Each number is 500 + 40 x the weight over the matrix's rms, rounded and kept within 0 to 999. Layers, rows and columns count from 0. Numbers have three digits each.

# layer 8 MLP up, 320x128, rms 0.195, rows 255-291, columns 0-127
493466512525456524488479524506557472522432543518523548463539456475561505556434550539509409521507456473539513567502567461496523490460473467527463572486548495465465450592537534536550490443547454496479507581454461510464456513472476555459544542470454479553455530481497528523457524568514476486441481534601528465464515490447596477510511503451560565479503475541477516484540466516492478503506
454572496517547531577483575499524474511476601497481499476521459480491520508501499480557477479513545482528543470387571496500495495500530485478497473505478476504599543464516582521524483512503520502489441492514477458539452509494489512553565476531521493481546569555501508522535516491514554459475559495506466537515531534471528453474452513493450543491461539521527449480575487530513460444471
544450475450453456500536476455519516453497489395445542509460508480569453477539524477449601521480516582485549443464448509471520547518537514539545457514487515500465541521515439451460482499553468541491489538395533545499452466480491525529483511559500511472437528497484469496533429484538561458449562529464553484557490516502505517578457490441525478556533405510453486498498522479454603502515
503468542471534524557414517506508520501509540508508611469495520475492501399516468477470494517489554583506513558477519499530439635505499461533439461535488533475586517455501494458520491494465566514535445468529510508562516502450557519535529520495541509535503453480491525534527497522467482494527475435510471555486537466515425518448484487595469530586486506493450425515505457493435581449526
483532581509495557508415443578465516487480522566474524447499483429494451512533463422507506509425500508555486481502480499527484481461487439416516471444550529468540514464497537498449444497519482499487570526536537554453478494570463507505496547472453494493567516499513456533435503499593529429588505460425466496494485527540542559465490559508503549509499466545463524509560463501534591442456
496506491575481532497476522504458516574500601534491480512532486542518482517430566519529485549540520524500481495469510505469552420381553466501524547543520500466539552519411514557477506493429491527467578512546510543500453497477472438453522545559557516470472551516475476506516547483518475561419501573548484428591494559435499412557556472491472458587562490502511487446452523456540531568543
420500505509470489490480555485457475475483486440561481568533547483485498521459524486507442498520481390530452486589539510489572445505538505546498526521522520490503527473464478484607508554459439472499516486506463483440460496514472518533466481521501528492533552567522400487486512478531437420511425500515551425481548471500413500426472547430571570449475512472529526549542466470401460499514
503430456555467473528522537554483519535456508493478471405466431484504540484454474481444511567518489544577582545512430445505517582471518544555408517465401474489497539500489514536431492489533566470509598530517537474591481525437492474547518479484479496548546494501505424512505510508522479493498536478450484560486569586483559466499507421579566585462496403447456491497549495512525491497434
452486465501536508470447540490460494516505497444514480461469516479580528416459468475487532489441524561551497490499463495498458534530456455503477497465472547475437537439522570528466475465441553531487493487580484488418552470504470586535426527493487564479525448425428537480442504470560468440470408470431499543447549453490488460497521454480529523470446507428492523580397506515510511497454
535502543435489486487509509492404499506496525471467471480501445436500437434489527556499452467437484492519532473502454477504423499449460468445542468554489434478482448465529514477532552475491460473538503496473486440546449486502519490498546466415458494483496568521466519540520492486470511504421465507509505501519566501458427513508502497544539447502543488469555439511524542537548390427504
471449510482457519536494450483580481431531538520474548552513521462470505493542522532531501489505483471430441458526483542441480515528450392487540591537452560481464481499460453512522532482540549497503479543532480484499494444508463537507513518488539484505496534479494509470449485510435425508530502492450518556439486465524497523502514484472572540471527516474478588495489528550605513473520
580472482520533520550470447545509497489565546534492514590462575600506497499474447474477494512589470513395495526514507508472558482511440494472535449602517554531554515515536591483533524414471454497522556490530520524471483522504525469476419480435523506478473448476500446536496507489484534511547506564495495496538469497504500545523424483501491493531525496544565474525443461475540564480433
506525497495472531510481467466504488453530458501472453515521521464515472579501516484415516458489430457451496520531488482500566469503471471500493484502535461471473544448471483521461498459499455486477558531493523449487474508483501450478455544453528499555451514506493476484449437480484491463473478480479515498523392550561462575512440500465597528476550515465430493522475441485538474507465
484507474538464605489404524526490561492489576481563489482526439481513453475533488512535534528612438415452515537538457434447501547473503533510483476523459477497521559488463485502528536513486501468436479453519468535511466538479497536523611564413518486504499496458482475446479487518511548415459487603477450519486504431469499496497522449524521443478497550523542531524522545492443484542456
474533568474477462516584496512563515472531419504511444559509468523523531541490536406523484529487511571521519543522490518518453457502480496596537477442470465496485518570483515536584530512498496494485515470453450466487460449508567521461518458468496519482464592548519548530489520577402472496526434543572454439497467468568531494457537472512560461437442493424533503484499566493477477557505
507451596469451484532484447476505490405426501453504555569569551507520516546491510442498473519577510518477478555573532439477526480465449533453528531491514453493494529506552480437508422458483525488505542523576544533618532551503489504477549540492478521572551499504461541545493573500539578503552522449473459486504490553440491542504518404488466502499534558471550505458538496470442566492441
571459477497494542481558504508518500519599527528561403532542527508487538426479538500524445510541476496497462490437479507471483433504524550474505486512504500478549534434513463514489501498476429494480529554490462506501439471511515521533522476583543500538518513504570550489515545515509511576521548546487515502527491500464512499535523479529449536476506541549460482520484485455482492510531
526501532465517477547498493512437519481455465526443524500463444491500384506553470528472589479463494520492478524511481460489506493460436546580452510549508498494454477442436410544550468548510515508501521504439516485472532451574498479438500501464476470511449483517449454492445542463471473597526479555404535513487510588463488532437507500511549493493553483491482605511477511461518419452412
513498439544511536517502523508471569513430447429500511492560542531517520495480478578518503533589515566498479534427519488477495477505440539405479539532516489524516559508464520507571412433477506520489552546500505432444474544531515516539523534531498555468462488524470518476532495567534482568535497541564483484521531522485448511534438437622489556551445476490507484521473482526402465475517
524513509484513477522445478534542556481518470511485563551496558442499467482487514469411491522526563490483516521578503512454522428497491477407485467462509465498492568515480514484534504526571435569487531475451477523492507523520458493488463525459510490574455464479423479505553494537509506477486422505508507464527464475526505514483529520533457478495513506466423466624505447543455424570452
508536455519484544487493445515534581472486538473476524426496432504432544512446483487444506485525506417516512502544503512428539454469461469499473489476488509626547412478475527491427558456407491475485486536477502530535488528485476528505504473511480472638419448461479488429512461498555526504501526498541474480563506477465519550530493506525518522433516558493493508579471474488506466590479
543434515439505496489466509466505505507449527458521461494535455514556472510463520466518467472510604495519474521467519471489545542461532606391502453556458522513523491545492531428409504536517525539530505461445486461441473505513502464476475554518486512505591580493507476450488543495502503478533517488508552477397468488477525520484472492514567516467563518470578504465482494544511478569449
476491473477456428504489528473564495557573528527477483464489512548511555511549549437481515514469469458511511470535478518511530538592525547571403483545554522451445483443512474488524547540421511477502444486481548433519499516488496486455479541555494469558534490483425556480470452451512424507512532501462501522504432480501470479518490568500485469456497536538492529492492525514513450470494
515469513476494507491511517562481526521507570544529509518541482493509558597517540538504451533536543485447517490538528514471491497522457562458576490595466458483491512585500497577490450543518426453494561545509461537483429539480450587492499518500509505501561484497485424553564480439519491492534453510449466445426516519423475581573460539457531558475513482489479509480487421503532497484502
517422523493464520443541514476509444527544493494547528501452463476531444529403488498524530498423460467457514493502492605553520454490436493576471506429498487541472500521506536495481432475474494449471545506511547578456498574529482551466440479462527422464482497514501559433484485506516497547447547502480493462442541475434575549495568563507461494440432600527447484415537470490475555558508
466527406504414545456521495428448493482489511469470483434524465507482456511495474489564537510535509497564564517447478478435516454475504446539511533535522500520507501467487421470515477550526471496420484584574517563437415488478442541540486482447552472522452548527455463484494482473513506449448481474479454451448527445420468426543462552510544490551489503492558516414521541480488530487469
544529463490476471491572517481489491520497512464482564533565554549554505474524447497522504494490528531443503487526472535503469527482485489394456520487504491483553551566461464578528487390564509439502495433494529589531551513562514481469503479482545494454523534544404469528521460502505484490500464519513490516513523552494474537444567429452518595489508493489518477462501518492458478496507
463506493547471450447457534496526512511564527479454434517497491427486539447488480548506464470444519516459548419512439561442373487511522490493466470474510548532506533466558463569557479520518512442499506521507497495564532544481434526516534539509448478498479526443500556482443565465506561450509520503528499515419480512459504480469544451485563501496521502533479530525431461531571453414515
513437479530531464513472500515502503500495518591503474535533479498482494508482552420520468515478567515519480522453559533521476500490573512500549484527414537517522506434415507469532561496407525493521508480527444506511510528445504492566517491453465480466558562457513561491487465563466555447544515554535550468524523414440486486529505507513460492476470501474476504521482549499503506449533
505510465509447506528472455488517391494525498499506532493523487490464478572505473521528537558558537547467505455558489523523410478527527532492497470411510506488562500466560456514498481410529444480434428540512516527550549547512511487508400513504483471455468495486535383469553501367492526546555477478504629519554520537520515461487550583485514507529544552473527507454501535371467528467431
477484509520505485505558489497547524560493547564479525516553506470466512490516467419483530491577490544581453515507517453440543569536499525500525482522448565443524493459534510493482502498618495519503571492506476447492462532496549469426417531491494505542496420493555469497519550460487431558516479468521468507519480532414474496502533424522542487524509471479503520482463537471466545579495
534469524480509482474546506507511568516568521483509561466530553473523436438552480480466569507537577515525509471492543507425470534491489464504427549477528494473519558464488536564446508496507538442545459485546541511535440493517503444451535451561500523527454538520435544493472411556510476437504508504561518490506472473520506526554440507597479480415432502496444449501464539512496446522511
499474443436570520518536420500469472511537564530542428443482514596492514552475569483481522482528500497444446532488521543528479458471480549487464484458506457491540493503566497495523548518444540536542444458531541534629512529522544527489553554502589514482370525468527506499533544450498430480499433568584412499505468549531468502518434512528538448509481492470521514553488503482469460502521
466551523517477552530472534481492512585602549503509453464519568532543537521529559456494495551484443512527569465398543508488492565482567574556599488472521586428555495478534489522501490528467404540452503567531512476479492473470492530553520570593622464503493515479484554538498519482507563479496489530518461479476508451484507524544524498486528487491535472490508503503474449492505518523544
474567530507511481448517491513521549572501465509537411578519467505514548497475505457474498493552440461545457519469521484529496514526553508518501488552506502498446480473432478553515540537460510451540565549476405493437477483503524524543514536523450488457514541432508525454479569493492467415477502538505433459459498519486520497482537454516509506485519532564519506469407506473467495549574
518528525522514479491589497552511493543510439487518515485577427532533582496499479600499440509451483475578518455548445474498465517517495538558528535524451534549518460432541486520492527552463502435536576530479513431474457473515531467449479526499518562516536461523562480520496549458399512509530492488498518478487490493507520487437499469541525482529563453449531525463466534514540422576472
536484497526462522513472528488438480537552519540505452530450459515530675595484455433523509474560452490444491483540522504477538408551498464528460556513503566523497497540485522489415486512447503577483490448541491468492518480513559558553471573464542572574540492477558500478525550525521400467531544481494481487503484480464481497444554492521472531439570529504463490487458502588489445440446
# layer 8 MLP down (transposed), 320x128, rms 0.191, rows 255-290, columns 0-127
510458467463481543484572429479453501503511532477538526426446487504488422508515533498517447533491479506556510472455516585563480551548482534441490497510517491497523538592475492503531475475587517529478443505503548476520526422499553548529512451483576501469532503480526506514547483522453369478485503514517488613500537555486508490490505545465467410538502532461460465502517544562521490514490
473505450471514522476582503482504460520584516535504545502473487503488516451512485488539471527432529505473562487532474510552529492512430499512585524551487491501493444476453556538503567513411475481520559526482471460472528454553547530455482541480459467526490539556534517468530549522464477562506536537498525482494419507491452497459531394508509558448475561503530532523543503491533509477561
474506490484522446547460443497488563513493529482483532456563400467538419496520427443518455466433512484467527599535504406501513500499456607537483478462528534506520426580542527510490545451518453502466420456509533500488471549519505455458548563485492532504502570486545487470529555498475482481463534450481486560483530550538512563546521505464424492514555519545451593490521470495542534496539
467527514491565428497476472482529502505540511425504500519370492485503529516507575503494454529422512500570512528436517514521558561535550511494579470443538532516448450490451474481543514529497474441472501489524517572538529469539502502530455459543452457531497508498452468547578429500522472481457540483517478534500532513508411520439564455538490484502578517521552597509527512450434531509479
548424456456491448461487481465506522460551500495483476512551512497536454421475437555426539513481474514506515437570442496513483449428521488536534492455509579473489575457509408512536485527460502464529545530512496539543543508485527432504516476523531448482553533501581449448543517437501555486434458547511508545469522462509520494525482487487466508506483509590528479514594439512538573508510
464456505544457528509542529435600485482463467505469498518555522465528561526506499500517559560537528518430499435498492490553577441449442459523508480552429474431474538476526496470610439557503494541454483459455557480586457482436425508569512529490454426485508504485539534420478485486463514502578481522507504522493534504434551510470515507541588415539497495492540413591516490456568494507534
537525456529419519530449538528553516426514538522559504547507573467492513549452491429522597488459464521417492476491515433489470506411523514495511429409573497522520558538500437559569471491433493503478481551525506482541452571568530554499495496476514498517539525563558500441531559427552584483515522522501469457515470493528535536483496491476477501464498473468483488553524545606451522562495
500548489559500577544530486514523513560539506441460509466493556440545488513487510525548500510430554540456548502537468498479496566463479449519447424521492589589547507504495530495555527467513526520538535499546518551471535482499584480490501444479516579538475454546558486517408498500475493466519504554556442588468575458473537488335512534547555503481473456483433553432510471463502564497472
507442502449447530471454537550567502530552569431494461525417503499548495497456467483544531515544428491470513497599488535430543533454513455490547526489528436537465551462481472533498516502484460489485533569505602545557510492492462528478448487503481431433479566487485450480492470563511504541480474459492522530508413509474481489536471513418578554520501460514522563473483542531491488508475
495461525563475481530435493586503494486493503462506523502408492527484498483512547510551541590497494421501444513566502579504490496506503538571592508483471488511515419543542498467502472533504496465470451519569524562504478450493492439490455499469446422498530484554490535420532505551508518519481463517526492485498491483527557509487533499565561518511552492497557485458498566433465484553485
580540494479483513522548459416460555533518548479492419515506445500395533513480455537464479502510559501510498491522478448437517452502556520527491489516507522532512477430475438425487476465516507524525481481509508512528499492500509480487495536449454574476465446466460536515516587472492516469483516520450504559559538458424547537508558408536423466489495495486528479534513458518472491492472
440519520503485439466534486578507574523496496526497485461590550492440502485502579519533431544529504426473521563547540551436444441535561536502482533544472518459486476514573459522531483463515497477526452494412511498493472486490531527477478482485482467486450514524450487484516492497444563473553422410481491526503477483445528431416530539430594495500500519453534446546505480424505468506485
512478452528420546511539558383500477519524547493447445464478525505448446491507513443505507540473511564534454503401532507525459499554470472461514540523439438454526485532524483483500472582497523529473519519450474478536458499493509486496541555522575580524527502497450459550492491518507510465466490482527477450576520419459514456518538463451473488489478437523483498476524472554491552482540
507485474467553443567494475522535455546524499535503465498545574494507547549558379475512508492563506593456457508517538565517456471612489551462534554554541526515484483546456472496559478444483526585552489581447478542459497548444496538491441526505546583498470507518446514461482530472516481526464474479472518495504468549482489487506539489524529489519472471454493511481463535507515587492583
467495521538424451436502514550563500550482455487530450494501523419446444412591522503480531596494537510529489493516529481485468419504489543446501498541523498508470476564457469461404487471462463515553480492492542488507486472398495483451562487501491372565516486413499526477516468539503566487422592510463560489538482464505526474501476510550516569480469477537484492481513460419534517513457
489492537480477579444526470338488549529464442463474497499535462481511437470450419512424493455489518466508497509534554489458534503527533494483505517542539526558521536506448491516517432545557446577441535562471490509572444504449498529531517537487481634473485489595517468460534520545503576442455497404543543440539538496498509526479564456526549482483502452485479575546507447497454513530509
502481470482558533495515463559511515530452527435496539534492484441500518463547478461529466564449530504509593541607515521495551468522468513511503478488466490493500505492519559517490492523473517499490540488548480486488540516516522499474499543480489376549456517455500537471506520530536481534451592497463533558449397520503534539494496511471543481487494493539454518492529596541473497455446
560578484486492457563495393450505549504530565463509501389527539462580470502479523452594461425439446512470496538502536485506528483421555505487527484488541482470456506491467472488486541513479483445535488485513488514499547420477533457499494483512494543480594576563480437555477475496415460564466528544467520556588512514486499454484474512530485461455555493548507491483524504492498527546532
476487537459432516475483474509559466468502511512468482540454436570556470526523508448419494670472506424527527551553513485511479501466499456526505447487519505493478439425501533487461492487512504489464488501503450441532562566453458480472491520507475485451476490476523499518541476481536472507525505536483535418441428434562474469481480450429526489472514507471546548526435536515551466475490
508533554505531467531529493491467489443494482538461501518543554457502460494446561453433504470451530468485521458549483458506534526513474460525481455444497493485553456488523416461504501496464497536549480539493534512477463502466568433529544536516495618529506475531517480684514504552461465490561517434460498499474434500457510521469501553516495497472452560460531511470497446523505459508489
456473506520482470529507532524544511538473546593529445507535482554513530536487448503479553546475429480485513478425531456493459485440520475458480514447578462489507353407501522537515438479551445496478496555481509503464418428601465548494476483460513434512497532465550467451440535551547543554562475523485466526521491410529482498491510512523522540477507491512508530493484520451492467516490
513541430555507481523516508475496478479528512502489527432524499475505535576504456521450489448479508525495539497535519554473531547506506468600516531459521474470546587463470399525578526435451489453485529492504539523534480496496467545595467500457499625538431437513540511555515491490502530509488492527486452520601538480460493468454502520483505515513485508530478490513474498507468516452619
560482506508515445525507523525547524575469511496503527451560593485505497455497468534486482513535494520505540441501515524493562475477551531524504606548443534491471577530528534470501482499432527510511529468478550529518497511494549512506499493482537488492536488520454476488473430479536488538536506498492478541496523443518504474535460407519389487464542413472513479442497541464522486521540
540478561530481505472466531614486489535563482548570512588511529426523448458532476509457493505528422568515556494501544503501556442531495545451554451563565484445456511485542516508509500517477420485605508548495475446528528524497507488511530465478447586543580509476485533586523430448460517528495489469486549537476493522545494469496471464483506437430488524520493412486476489434550518488423
491500506441580435413485447495502526564509523534472511498538513540475528496506510461523517420475469488500416522522546480480489418489515492507519541518618475601554478433402502545583532533489513501573497464495455518543484434509502534547488461513468538487523418507460528506476485490512556578522414485483494570540524558480492504494504463531475521501566547458506551466543448424441535526507
500513510515481481462474440464543506469488505429443488478567462495553520540466535523465489491559520492522427473504568547537471487511515506534526503555452550488463519464473421447450419495518477488506525597504505460468408552553463434491520520596472569495561452477563538577468471400504506463513551472460537517576492467539542398480482544465451525398518492478582485564494509516501512488479
548507508454402520486486471549479515536504525491487468515509454457517485486541474520499511580521510410535567471424474502495558533502554532516535472505470467470505486476451514496538583493508488532486547547498452474497527551452513519522547508441537440516471567512398504452461490531433475464520492524526461466463527471513484504536476447492500487524522559420507399508473461493467470577487
523526426523491559483516526540458460545518494492512524560489480483502489564456434598477446511461499505458578516515527513488520503536559469439530531444511456572505461573544527502462428512483518590491538509525557503460531487462520482477439532436500460456466506519447557506467544429592538485494522489432572468456491510522533538452500487546515460535524504525444494505422559504543508465525
493552498556427521533458474485488514426479490570435512472498480493528547530539510516469450509482463576533484540447490519456471496498436511521475561548484485550487500484480581546524572478488500478517527498483431475527441581493478473539560486537531468473558434486505515552521435474481510540539499444517521482501436480514518471520619453533530447451464512444466513556489564504498568484538
536476466463548508481560464457571400537508477512555476557497538560531531579512565530424526491474532521535547456560497527476491412533510481567527492509520519597522473481504464473465552543465464520458503477520416475418486494450469514624416496437520458461578501463510493544479491511483570495567539476504492510537440489542487498519483599522510487499512557537496520414512581548458476460493
457574502519439521549485477528550498479498469473457486436570499521467498486515453522533510498521469532475541479426562489550503482529624505490581512536497507537451510444500539527472441497484482450486498529449481496457536522448537471454464445448520515532562509534551529509519533468512539502569492552514435485470569518471591486497401535541420512511496495518499509520457485517488497477483
485490485440477489577473470461478452483393548504527471508485444531513507515542581458494461485497484471506555479527489567486445583542521489468518473500522497501523444531484481451520483510534496511481500529513529468516463518453473416553491450488520439516448482494481515543532508517519508541508459455453537592490578482528538457540486512530472455564536476416489535498393519556563494436458
469495551490585467412486466625493478519516517510533496477425543525497490576516453476564505529478541479508478469541470521539526530519412403489458534489498513552566397561562537564468509511556467516485506523561515448507511509508486452514461550478473539485490568454458534511575560483486439557487545490483457543481443474502411525462501430535490496492461510486536554518513535461571479504454
496479552549494507522478454581550515502543467569479509540426470505535487567530495501440466567527506602495512495514518447477538451537571457612482471455429510496604519518532473568490470497495477553560407507443486407524448570508440442556534504489490458498482487471547494503454475494532540489506523484461510487542528513566503496526555543521451466426473464491548511485437544458482479469473
487461485477457445459454481393501463500527519538490532410456482455515503511528462482567520402489562512492500520433486516555520492492487496418477530471486457495495450470571488507520473509541456543489453523585555453554515518470525566474529582474514525490496484523531555544501485493493486484518496480550444490433500405478468488564463505501548484453512502446474528472554492547501508515441
500489500529494524542510488595535538537517442498458529450491548542488589420513474489553453600516521476425478516460476463543520504498505494504529525497507463506526569500482562514446411519479449461442544498495492490532543499523545502536493494443483353466522459441492506434496522534536469415489497536531546438470508464469443539417489494588490474496509414478547477418495498456515494438525
# layer 8 MLP gate, 320x128, rms 0.193, rows 256-291, columns 0-127
535486445412453500531502479512504453520503506504520484488471560393493454486478471534453527504497488543545436500482442431496551493464482461514534516581550493512470532511427471492467559473449497492513561485561544573587532485500543507532474473463503510513491518443449517450443491518536532485532507517457518483551577511491472561511469476493514516482477426528479466463439436438526502507466
477521439453533505543506485523551481453445498489571489510375524506503544478519530522491553527566476521464486501371525530529492524488514488530538507515538501516543500519499473528517444529525495499501492510535459474434480492468512471501427432508457460493538539493508542481397481543538499541469514489451406475470525546481485365520481515474449479492525598506516492489485497463474499564513
514487488445521466507591548517476560473488503530530494550503474528458443512488428523564502479491560454482484469487457547500498475517467514479491501506494480501393541485470558491519533547517524466534532542505420521446501429565488478521446498486512524412607489487515505522495513501571575515500513472479480501535528556553573419451478533471492522449518515519537553503452444507481549443497
569444583441483432459462453596441443486502574531513538526481559481484489561500486531464569552518477528491462480530482479532497483485531441549484550476587438428526453484450522510533480501534532552579558512525474521537539479500569456550508523453466499522494504475525500436500445540523530474495469501442553558555482563558531508547499518446561526482503465444447469520422530466517469520506
531490510444529502540503549519537546474479489541558527520433476565464508565400481509499477506538544532589431556460532484486475527467477484480570506558487510518452454486448577455498530581487470427565498514547499524534561509510511447535421564459452502489580487488452480487465567499538447570510455478474505554500507540526541406429492559489516487511605567582555500485500479472475547532575
506483563542357522561462465520472471504532480513534490481518477490483415507428479539552503551523471484484519388532522469433533449459536422531590503452482485491512463438496502505522461478469424491477532450494492519518533480489581436428442535502547418506536503580540429455547515465537619470470498495475496547466494486526581533501578507499507571473562561501469536479506503468501474492531
522469423508431467528466507537529503479516503510509539557490622482490390510516421529541584568537489570501431521451557563523518518479456527436519581616478524548491516481453431456463483425519461517502479469542484552508506528473562506509411506527498401419548512506454526444517473457570514479539546533443536540493501555454440454456539544476524522522559515501466498502520461447527509500484
515502533461378519569546476493595496483522522528532511469440565440514490504467432436523477549576527499442471539535515526433521600481508424490465607558566480547566540528477471495480557452536499461496452488523501501551456511500519464471445513505542472457519532463472452416548428524530514489596453475601503581476477499466476475488532506497498504457451515519479459500435473413483460530450
541472520422469502511528474504487498442433518406519567501525534535530505549515462485519531492550499421444456515553522472503552569494484502527521461485531523495516526488432498448516519476517478492538496467466475587548505511510483424520481467530526471567479516507553521399513501486432558563470513482540494514472529480547510552488591551517550490469567503554517544423476428463468510530525
429462533527476484479487448529510497455520516538489547472494579497577548504499539504576480562524518459530520487513518551491463546494460501529528554550534534562497460563452542440509555519469443551472531519507511478430484508492554449545509550517512462501504544490508455442520519503468506499586522516555502499480502497530453501492584575537533448473489500550482591410463496517522521551499
523472511429471414500474476484511449509484444543551534506429525485460474485512467503478527509501459532529421538485543562513533535599577510577476488528461502501498536455445539509525517493518542463506508450556462539571555430522440510512479485553569481481499539491431502476542544489532531409506575502471426518557535528464476505556542456486467544503458487509417448560512492425421405572568
553486500501446481509476500488475545519488514516492574447513460515460534505535488496560426528456528439529469474517489510471545528494394481404497535559461552437389443483466521513524509494476508460465490477487496462453528496510419512448528544525548496564508462494498566534427404555527493441489496467551524461567570518532519533507484561500542486487491552472539482585513472515505451510499
504563433425551513534471517567484534475466443534471516530506534495509577505485577555563493557494541521446493513451555517526486466545537445466501538506511437481478555462460514549521474557461487427652552443549510443476529448538476510543477572473532560506505487501436520517503596555509469532514469462454455540416502493495467477387500475576445420524510525514504509528496532530465506474564
479569500492501446534491548575526489471479484467432541446487576403542486408515475528546421564482504486553463543443508501479528447489436561500516541547544431447472513506459496526454555535553501525547539510458510537519485482480485549509476514559462496563477517375513531482461466478512523490524481464458429546504520476536536513461519515580441482478515432542506439495494487447483548449524
580461521494447513539437511518525531396516503539535543527443489431514542484456534434475500550517475509435517479513554508505472518538548432537470505496503454470463565517465450489459493474516478531471525502593523444522540521521572446517503503505579494602559551482469422479518503537578539501502494485458462592477443484508515513507531497508499526518471563534509524528553538456498568540505
515534474503444452544504476490529505557470425470465531475471476391494537516562518527553472516527566451451502492540531534554455521520471506476448477524478492530454457436470519556529527500458463508527482510520518505483571435476476475465504523494407490468450536470482522490486528530490451508542467504492486492497514525534476517487468474504542449417460566503461558583544439550504443471457
565545517438492531560538480558482526504456514561498555445517491493489501573495477537568525547511423503501465464448497509466526465431493440540533532500614499479467498502513493503573541478435517484495563465594489469554539474493525505520544510597516507521547533537522468505535467509496554438522569441527538483509529509524502492519496462518521554505557464562508463462440483540538529509484
469518483522525467500538496560508542457503519505556486460403500505510494488542563519566542553465522527569409508405523567572492499501511468536526441498511461515492446511398480438491477496510510510472467562520461471443478473535540466541521429552536515556508510461514497513466465577483488491473589543473458547538498515558556447482485534547367474489506514572557540517434487551491557517562
551487568503408496508445502495550551486463454544467492471469482517561475504452519442488485589494525466487421551570524472542464491506406442506517517436533493502438574462491579502545488470523528438529564541486502483501484449535498497496551519447508533550539469483464489571449483519521516536534494471475457591505523502500577543479487569490509505461501529526469536523508471557453548570552
457524523487523529548496524534475438462443556510516470501520504548491519537511454583515481496556514505534411371528537484527543578461449507453551479554620513481452486440509462453522543492555497440506496525551502486464467526524509433517510520481476446465498555462488517447532446506508571395465519487480429534528461492527499380517481520444506518467449484513505576555533447482445447489480
492529478497555538461495548485479520487523475527486561534469540499462518486542489537492517458530460455460495443493509476476506438526470458527492491556512508507545548379535412514540547546479548504531478500469519478485480501489455547508528494526463525513453497431461569533458486507492523518370475489542463474458529476546453473445503498505514428532504456489467477582433537464441496481560
506535548482461500506515479535477500488459517483500452516508469554470514478422559473521494533485502540575448519428473543532547418456517503512501518538527483487477432511488464458505429529478452471507511557542375600481544467435489500537465518529449494514528491492495495533429557497506582498464567470490491484455555501440450535545585463563532511494504463529594502499485495456508514498470
568545503438456520513532508501538526566473518517544483476500527441473499488519491496482391519542487411475460491495460563496496508472572447576433515533522448495498508507480500451600534482509502525584506482520440505488482442479491469570546540506475489483579480467565463462493447511493447480534459505521496451470507497472477534452498470492517394415469485569545469473525524526543513550525
473433491537455395576461483606457504434478491572529503521524583477424535555482511530540478586554560500558435439510481477532474492535560496479605434576575581521470520431498483471504527453549467510532505546481485442563511397497510522549512461534505520425514540528512501550489465561473492496486470431475521542528462518541516444476496453444568485541495462480499481519463511529469500546532
522513540485492461561423514547523468462471476488551465525528547514499511499452516514570431502512534435505475479549610478480529479523525485478497579596446462478520441463460461466513517509542471438553541446526473499452536500555528447560479484535480443453558514462515478423493516498514461495530544502481469492441494553479460459502506453407518466452540505518561542503422446484526494535473
465482555459477460486467490454474555437505559492523579493489532479523488486466464490489556482531537474526473552478545470488506548571441495543486461502578547467426464484517455415459525512500499506476470508489503526491484495542513515430482437513574440504529506483517526428512579450539530518482535439422519551522454556491504445500502498497478521511509517563504508530493462475537501520492
520458550508435532537491503495545487504504489474503473484432599478483488448470469553528491516525523473421492457483460577440452473555542461543551489540489453437479475457454437503558446498494468448482512489507438509456477530535496439516450446538559403510484493499469512456534555574483436516518499491449544529458483493476527534466560450527461525472472569525566490477577486439493398491503
588460524524457538490492457533482492504436553513518537528491558474431394468555533522488459525516528510478525491506494483513566483552516564517516447526548471552456408458512504516498508491497537424491508492455525552527529528534558419518464478483456512544468512497492520475499440518547572440492495496501457465461556557471564517599522475536438530467506488463438508538455561541488515506502
471471509511447535544544505563504493385551428416529563489517570492464554497586444471516523641502483488483440494483501472553484504569490463463517465491559424502449438452483521474505491471488505395502550516421482530419460494473521494604496508487402365549522517485516453448503510517523534488487435479526448471476513547453493524549465560545532541523568513503536517500392563491491495535493
572466509474501490528468481506489527498597454467517505560436537507551486491487446495469538538560481563534535513506470539521489496480507519515518474490561484551529497512463451557505489521585509532544518448527491532510466453529502570482438537493447472457515498496580472470473495514524439465490434437460527509427518536538466531478504415483495499553430464546430420549476469400461492501578
520504456432495500456471557517563554525497524502560484493456562450561512474448500447479461526498538559503529509435534533513543541502508469547461577499517482499479517502431444572482475480545458414539472479578440468549541472584541527486487465526536506499523485472462576494480440483513516509479500473420440552382509477507480533415509489511511515474502519526531508539552523489488450592528
591482506489466532564484462488481478501476499534486496459527586446472514474512503507556420507582564469476544459547523500472504456550520454488533474546463430479476527492463510551514464474559480524497491403460473511492544484513467524545449524484570496494566470524482455485484497618537459488485531491517508536437551543475518472516518488461527540501468571506462490463466472433544513530422
503449477485480501498429472599527533510516562500538489564487556525474511527414540529453475588516518492434509559415592512453557608551501490542537515537471464518560531510435503410489475591486469534554560509453465479477521504507538533506475469514456470487563544458479523502532507469518515443595526495503433513507411537467467521502531512447470504501505502498522556525466476442475489456534
451577519458467462484467494482483563557450400559567510490444546500459564515481508474485502497484459523525463547504473502507474503557545514555526534568520502471506459497478490518579567449438462442513527523469436441473496499533551467560471523528490442468606496513561465436495584516481500484467489465491491487471447573496490478471544503481503493456515532523520514439429512496495502484589
504439542502512448532501531522475453450436509537611496476468549445509534474492521503473504486469516477520450511476502485495486548510558511513577502479509498522488391421488455433489617564479493461512533443478445510525578437551525519571471436491486481448528507444497509438509483510497484506506499481476503566555491509524460447504528529430524563528521515496528431482566438512471533521526
584490447501496507525467499561515562494504493503535581453465509499580448493494579524498544574516443548503525454465509539477499532489443501492480514497580428567478507541549470463523461446534541517488489455553477585437517480552523501573469481464484455424592507456482495441504459450485499446440482459512496506583508565539510502430510477541526557541504487501470540469527480525462461469516